python train.py --n_layer=23 --d_model=192 --n_head=3 --n_kv_head=3 --head_dim=64 --d_mlp=1152 --vocab_size=605 --activation="squared_relu" --norm="rmsnorm" --norm_place="pre" --norm_eps=1e-05 --positions="rope" --rope_base=8190.0 --rope_fraction=0.25 --qk_norm=true --attn_scale=0.158 --bias="none" --tie_embeddings=false --parallel_block=false --extras=["capped logits"] --init="uniform" --init_std_qkv=0.0518 --init_std_o=0.0 --init_std_up=0.0518 --init_std_down=0.0 --optimizer="adamw" --lr=0.00225 --beta1=0.95 --beta2=0.95 --weight_decay=0.026 --lr_head=0.00836 --warmup_steps=242 --schedule="wsd" --decay_fraction=0.837 --decay_shape="linear" --final_lr_fraction=0.0 --batch_tokens=32768 --seq_len=1024 --doc_mask=false --train_tokens=227000000 --steps=6928 --dataset="wikipedia_en"
Each number is 200 + 20 x the weight over its row's rms, rounded and kept within 0 to 999. Layers, rows and columns count from 0. The size before them is the row's rms in percent of the matrix's.

# up: layer 5 MLP up, 1152x192, rms 0.0931, rows 928-944, columns 96-191
# down: layer 5 MLP down (transposed), 1152x192, rms 0.0794, rows 928-943, columns 96-191
up928,115,198,211,268,200,186,219,195,190,191,172,215,160,170,221,194,168,186,195,185,196,221,250,242,199,205,220,220,194,201,206,196,217,180,196,217,175,196,202,220,210,218,190,234,216,180,215,233,189,214,177,169,186,197,206,202,202,194,187,164,219,192,197,186,191,175,203,194,215,211,176,228,170,204,230,218,250,194,209,171,200,198,192,186,202,173,228,171,223,163,171,192,201,216,141,215,202
down928,129,179,204,227,197,196,201,239,193,199,208,181,208,195,183,184,179,183,161,144,186,203,208,205,189,195,187,219,238,204,208,228,233,191,205,200,212,212,203,244,194,224,214,201,177,197,179,189,173,245,208,197,186,167,195,182,171,187,193,187,214,199,142,199,184,184,205,215,200,246,201,213,224,197,210,254,231,194,195,200,200,198,198,237,208,176,220,179,231,186,184,202,181,211,157,205,183
up929,132,186,217,210,206,217,196,172,191,183,190,221,163,206,182,208,201,244,246,192,199,207,215,231,219,225,216,197,185,225,209,171,216,172,181,198,151,185,198,194,222,209,223,200,201,181,222,213,204,224,208,182,219,205,189,179,197,215,175,212,202,175,205,192,172,213,185,196,225,202,217,217,176,208,171,180,253,204,194,195,236,215,201,210,207,220,226,183,191,149,179,149,188,219,156,203,203
down929,136,190,206,211,198,186,222,201,226,197,171,204,211,207,197,229,218,197,185,222,184,178,193,209,222,179,186,190,190,216,189,201,207,231,201,164,193,179,191,216,237,211,199,189,173,171,215,189,220,199,236,194,176,249,198,171,225,208,173,185,173,205,193,248,191,213,220,197,202,208,196,209,208,204,214,160,201,200,241,195,189,203,224,228,196,158,233,225,175,213,211,198,197,243,191,198,190
up930,125,233,191,214,187,237,190,197,198,184,196,183,196,167,201,164,216,216,221,184,196,207,186,199,218,162,194,198,207,141,237,198,205,180,227,174,214,189,192,189,221,200,187,205,215,209,183,183,207,215,207,209,198,169,239,189,215,179,209,169,205,155,194,193,203,219,204,177,171,207,221,198,214,224,203,217,210,201,178,179,179,203,196,193,206,211,187,211,181,171,204,216,216,176,209,189,202
down930,129,184,197,210,179,165,203,193,193,228,242,216,231,200,183,214,217,182,186,209,180,198,213,202,167,222,161,198,149,227,189,211,228,216,182,188,203,178,205,198,205,196,195,204,215,196,204,200,206,166,168,192,188,210,190,227,193,199,198,221,190,214,185,220,188,201,202,236,217,229,202,178,170,182,208,194,200,195,231,254,214,170,175,226,193,197,200,209,198,226,194,242,162,203,208,205,219
up931,062,202,210,209,150,205,203,216,209,193,170,202,173,185,202,176,198,213,227,204,259,186,229,211,241,167,212,203,214,186,186,205,213,177,200,180,169,214,192,216,164,171,181,211,208,168,193,219,209,217,227,206,211,202,212,227,214,229,186,203,185,179,211,145,224,190,180,192,193,196,188,194,214,170,188,208,214,204,218,195,215,217,156,239,207,238,194,191,201,170,184,157,169,197,169,191,205
down931,051,194,184,184,200,173,170,195,184,186,195,198,209,190,204,197,247,184,187,189,196,246,215,200,184,221,160,229,233,201,200,213,185,191,184,192,224,179,187,207,263,204,216,185,199,218,217,169,226,162,195,166,198,195,214,186,195,210,212,208,208,231,191,184,209,212,171,229,213,194,185,215,217,235,185,180,197,194,189,196,182,198,215,197,209,174,224,198,221,191,249,230,190,236,179,188,176
up932,114,196,212,218,207,210,209,215,224,189,198,232,201,196,201,217,242,227,219,227,222,167,237,216,216,222,217,191,202,208,195,221,190,203,187,165,210,205,183,173,228,207,203,217,163,194,187,201,167,206,221,213,202,190,182,221,218,221,182,210,180,218,243,185,187,197,195,197,202,200,196,207,190,196,206,204,213,218,211,237,205,202,211,213,206,201,175,202,201,187,167,203,209,176,150,179,257
down932,126,211,185,208,193,177,198,222,215,199,191,214,186,190,189,184,246,192,204,214,188,158,169,209,184,212,221,222,177,197,194,200,206,152,195,164,231,215,188,188,230,183,231,176,214,224,201,145,218,195,211,203,228,206,214,192,234,235,205,209,184,210,218,214,210,201,202,197,179,163,176,254,204,229,212,208,198,198,210,226,175,205,206,207,195,176,207,213,214,204,202,205,192,203,200,220,213
up933,118,239,209,240,175,190,186,198,208,183,218,206,220,213,207,193,210,228,239,189,242,193,206,207,208,193,225,189,200,192,170,233,206,203,214,191,216,162,177,216,193,175,195,245,243,153,204,202,165,202,214,190,193,193,201,255,228,203,198,181,208,205,185,161,217,193,169,182,234,180,194,187,230,167,206,188,182,248,199,200,156,179,183,230,240,220,200,207,203,206,185,190,189,214,217,162,207
down933,126,180,210,172,208,187,183,213,221,161,205,177,172,162,213,189,198,193,164,190,214,241,208,185,147,175,186,200,178,183,212,201,202,210,220,211,208,227,230,209,254,217,238,189,185,222,202,203,213,220,195,205,219,227,219,194,239,188,223,228,199,228,164,202,179,184,206,226,202,223,170,218,195,187,201,194,224,222,236,191,217,196,200,188,181,207,198,204,228,176,220,179,178,208,193,205,202
up934,107,201,207,210,195,186,251,178,165,187,190,186,172,190,207,212,192,245,207,200,191,150,220,228,207,212,207,208,191,229,189,186,210,187,188,197,203,157,177,218,183,158,185,216,212,170,243,204,207,181,196,199,231,215,196,205,212,170,224,219,213,212,214,191,213,197,182,168,228,233,177,226,171,180,175,177,213,217,226,181,185,227,202,193,206,197,210,208,157,184,176,177,217,174,177,201,191
down934,114,155,198,198,223,196,226,256,169,183,201,210,201,213,189,191,228,218,184,188,154,213,193,186,199,226,193,202,224,182,197,211,193,220,194,177,228,200,251,186,186,192,195,187,199,228,181,188,212,163,221,194,191,197,200,159,199,192,210,217,179,201,219,217,225,207,232,206,193,195,202,199,185,205,212,212,189,184,212,191,208,195,163,175,192,157,200,208,199,210,191,224,213,230,207,206,191
up935,053,211,226,216,179,191,217,234,209,203,203,172,215,185,216,160,208,182,220,204,207,224,218,229,233,223,257,202,192,194,209,223,210,187,205,193,195,191,179,185,209,172,185,237,198,155,227,200,204,177,168,188,211,187,243,187,185,191,222,215,176,180,219,181,166,161,177,196,201,212,209,183,206,209,228,191,195,215,195,202,204,196,187,219,168,161,203,218,178,201,193,216,202,215,178,204,226
down935,042,214,218,215,204,205,196,229,226,186,221,163,164,192,235,213,248,198,212,212,202,206,205,191,204,192,236,185,219,196,173,186,216,208,194,189,228,191,188,180,201,200,190,195,168,181,229,198,212,159,174,195,214,195,169,162,223,204,207,172,188,200,182,196,203,208,226,236,188,193,233,161,208,197,210,239,193,229,177,221,208,171,176,196,182,205,229,168,238,187,191,205,221,211,175,184,195
up936,114,205,236,195,202,194,216,196,204,217,205,218,178,192,201,205,223,254,237,240,210,166,226,204,238,213,225,193,189,203,186,199,198,179,214,206,172,203,206,191,192,172,200,230,233,193,220,207,203,175,261,227,241,208,180,228,185,208,192,192,205,199,242,187,216,234,174,186,220,193,189,205,185,198,214,225,229,206,198,190,232,211,187,228,216,236,195,186,189,193,182,194,204,199,189,168,215
down936,120,242,191,194,235,208,182,216,187,198,205,189,226,175,223,211,196,184,225,202,197,240,172,205,201,189,201,176,207,185,190,214,201,167,216,211,214,199,216,212,226,198,225,208,195,221,206,202,164,165,185,177,207,188,180,192,210,160,249,198,188,229,219,240,218,199,174,202,210,229,226,198,221,198,243,200,182,184,212,171,212,145,204,206,188,175,167,198,179,193,246,252,182,190,197,209,175
up937,100,181,221,229,206,171,201,226,174,187,184,200,192,190,225,183,226,209,190,190,199,212,214,225,217,177,197,218,186,203,207,210,180,189,235,197,178,205,187,214,206,215,171,230,171,197,217,200,211,201,203,203,223,190,250,226,227,246,180,176,223,177,208,198,203,205,230,150,195,198,205,222,172,177,184,190,178,179,212,219,198,200,174,178,180,208,209,185,221,192,174,174,163,187,196,191,225
down937,074,212,183,202,190,194,212,190,189,218,198,196,201,219,207,220,212,213,234,140,193,192,203,208,216,171,253,234,217,224,196,188,176,192,225,189,192,230,214,208,220,186,161,187,185,229,191,215,186,216,205,183,184,198,217,246,190,223,217,207,218,189,205,189,188,185,187,195,203,195,195,187,206,201,195,212,171,156,225,210,196,174,211,174,218,228,188,223,246,174,207,178,139,200,205,193,164
up938,125,187,228,250,179,195,206,210,179,187,195,243,183,165,201,189,184,195,190,215,205,185,210,242,207,209,229,190,225,232,225,209,230,175,211,189,208,158,182,212,194,213,207,225,182,211,241,175,193,169,204,177,178,211,202,205,177,177,180,181,204,212,198,206,177,184,176,205,231,209,207,199,178,210,197,175,200,201,235,222,220,188,198,235,192,214,239,187,172,157,188,128,178,231,161,193,222
down938,136,209,195,193,228,197,223,235,227,207,162,219,214,197,205,198,228,226,191,212,235,192,170,237,228,199,207,200,204,177,192,193,201,151,234,191,188,210,183,202,202,178,171,224,191,195,223,199,177,191,190,180,184,156,245,182,197,229,200,189,182,204,181,185,190,189,201,202,177,190,211,173,222,246,200,185,210,216,182,227,164,220,211,157,213,168,226,185,206,205,205,170,200,236,190,206,176
up939,059,181,200,256,183,210,218,210,218,201,177,166,190,162,187,182,209,223,236,183,227,190,195,219,230,175,207,214,196,193,206,171,202,174,214,213,197,202,152,184,202,206,161,211,209,214,225,180,196,183,176,209,204,232,196,234,222,171,214,213,201,186,220,193,202,188,195,183,201,206,209,207,200,206,193,203,194,207,230,178,218,168,204,208,196,186,229,211,189,191,166,204,218,223,181,187,221
down939,039,182,211,179,212,224,153,211,189,191,194,192,209,197,164,184,207,242,172,183,188,197,195,217,187,211,180,166,180,209,198,214,199,190,184,199,178,196,225,209,204,212,192,203,221,201,233,247,199,168,221,226,181,189,156,190,222,194,231,257,204,186,179,204,205,198,201,199,227,151,232,169,203,197,186,207,233,229,197,185,213,204,191,201,207,220,210,201,213,240,195,181,182,165,183,189,200
up940,058,183,207,230,180,209,226,207,181,210,168,185,196,183,231,190,195,224,220,184,251,198,210,240,244,169,231,205,194,201,182,188,214,187,201,205,206,224,195,191,184,168,163,209,204,195,222,221,190,181,167,206,195,203,213,211,183,183,189,202,203,180,215,168,189,171,199,156,203,189,215,184,205,203,219,183,243,225,176,228,188,212,202,208,229,201,189,218,203,168,183,166,189,214,185,222,214
down940,032,215,209,187,222,217,177,195,206,210,229,219,210,170,223,230,196,200,181,204,192,233,195,223,191,207,214,196,201,175,223,188,196,180,196,173,192,207,201,230,204,239,190,193,209,194,225,168,198,174,201,183,190,213,232,200,206,219,231,187,233,216,166,197,212,197,214,227,163,188,216,233,209,213,227,178,239,174,200,191,177,182,187,178,182,194,205,183,209,196,195,200,192,179,191,193,192
up941,131,182,200,230,186,194,221,202,183,156,201,202,200,182,179,186,191,255,203,226,216,195,206,186,231,172,219,206,168,184,205,187,217,195,211,227,191,170,189,190,195,190,203,258,217,240,191,207,195,195,196,197,245,219,201,205,219,199,190,219,205,172,215,197,201,207,179,188,208,210,175,227,187,210,210,213,205,192,207,156,201,212,239,186,233,232,209,223,180,200,189,196,192,218,187,220,199
down941,126,190,196,184,182,214,199,208,236,229,195,205,201,189,211,196,205,172,187,210,208,228,243,197,142,232,227,200,197,193,204,134,199,180,218,182,193,199,214,166,218,195,215,159,168,206,203,215,240,212,211,204,225,214,204,202,204,208,198,193,197,193,155,178,198,199,207,197,192,198,178,229,183,179,151,193,180,224,166,195,208,242,202,209,175,148,204,221,182,169,199,188,175,210,199,180,174
up942,111,203,196,212,200,205,204,200,215,217,228,193,213,188,192,179,164,196,209,204,199,194,176,212,229,158,221,202,176,164,187,168,192,203,207,207,222,207,201,164,187,197,224,195,243,205,198,187,195,204,210,250,221,174,206,224,222,211,187,229,255,156,225,202,195,219,177,187,186,216,197,180,235,167,212,205,201,229,186,229,205,199,199,258,264,193,189,255,189,188,208,205,217,166,210,158,206
down942,122,192,173,191,193,219,219,228,205,202,181,193,190,186,229,184,218,216,202,179,209,200,193,158,183,201,194,189,196,175,209,223,233,176,185,217,183,221,206,212,215,237,200,188,194,171,197,199,216,217,191,178,157,193,238,173,225,203,191,190,182,223,168,195,173,201,230,203,222,233,231,182,206,207,198,192,173,197,172,228,184,172,212,207,175,202,187,180,208,192,200,183,180,216,215,180,209
up943,058,186,198,205,205,213,239,187,190,187,194,198,175,183,192,183,208,184,240,208,241,181,217,234,249,211,243,214,188,204,210,208,175,156,221,196,199,173,187,176,226,178,184,222,183,188,185,219,177,212,197,192,214,183,242,242,208,209,201,201,223,201,237,171,213,172,185,153,207,215,201,206,210,185,200,194,215,212,206,211,190,183,210,242,213,197,182,179,197,189,206,210,190,200,195,186,237
down943,047,237,175,186,164,190,191,221,232,230,224,192,161,185,213,180,241,185,205,231,205,205,186,190,190,222,223,203,203,198,211,188,195,195,153,206,198,196,181,172,206,221,193,180,204,206,226,168,212,185,226,200,183,179,186,219,201,225,231,194,193,169,185,214,213,185,186,237,182,221,195,204,223,207,212,209,169,208,203,187,181,221,215,193,233,168,204,206,150,237,169,189,215,174,201,216,222
up944,110,222,239,216,177,198,186,212,215,207,207,202,164,199,204,179,207,249,212,188,207,175,216,222,222,215,207,194,189,235,166,225,201,217,213,229,191,181,167,192,215,153,202,208,205,228,192,179,179,185,190,206,187,196,189,228,196,195,201,208,203,173,210,226,204,168,182,185,235,193,207,192,179,169,209,196,189,210,213,206,193,217,223,271,191,222,215,232,207,207,170,164,211,188,203,142,216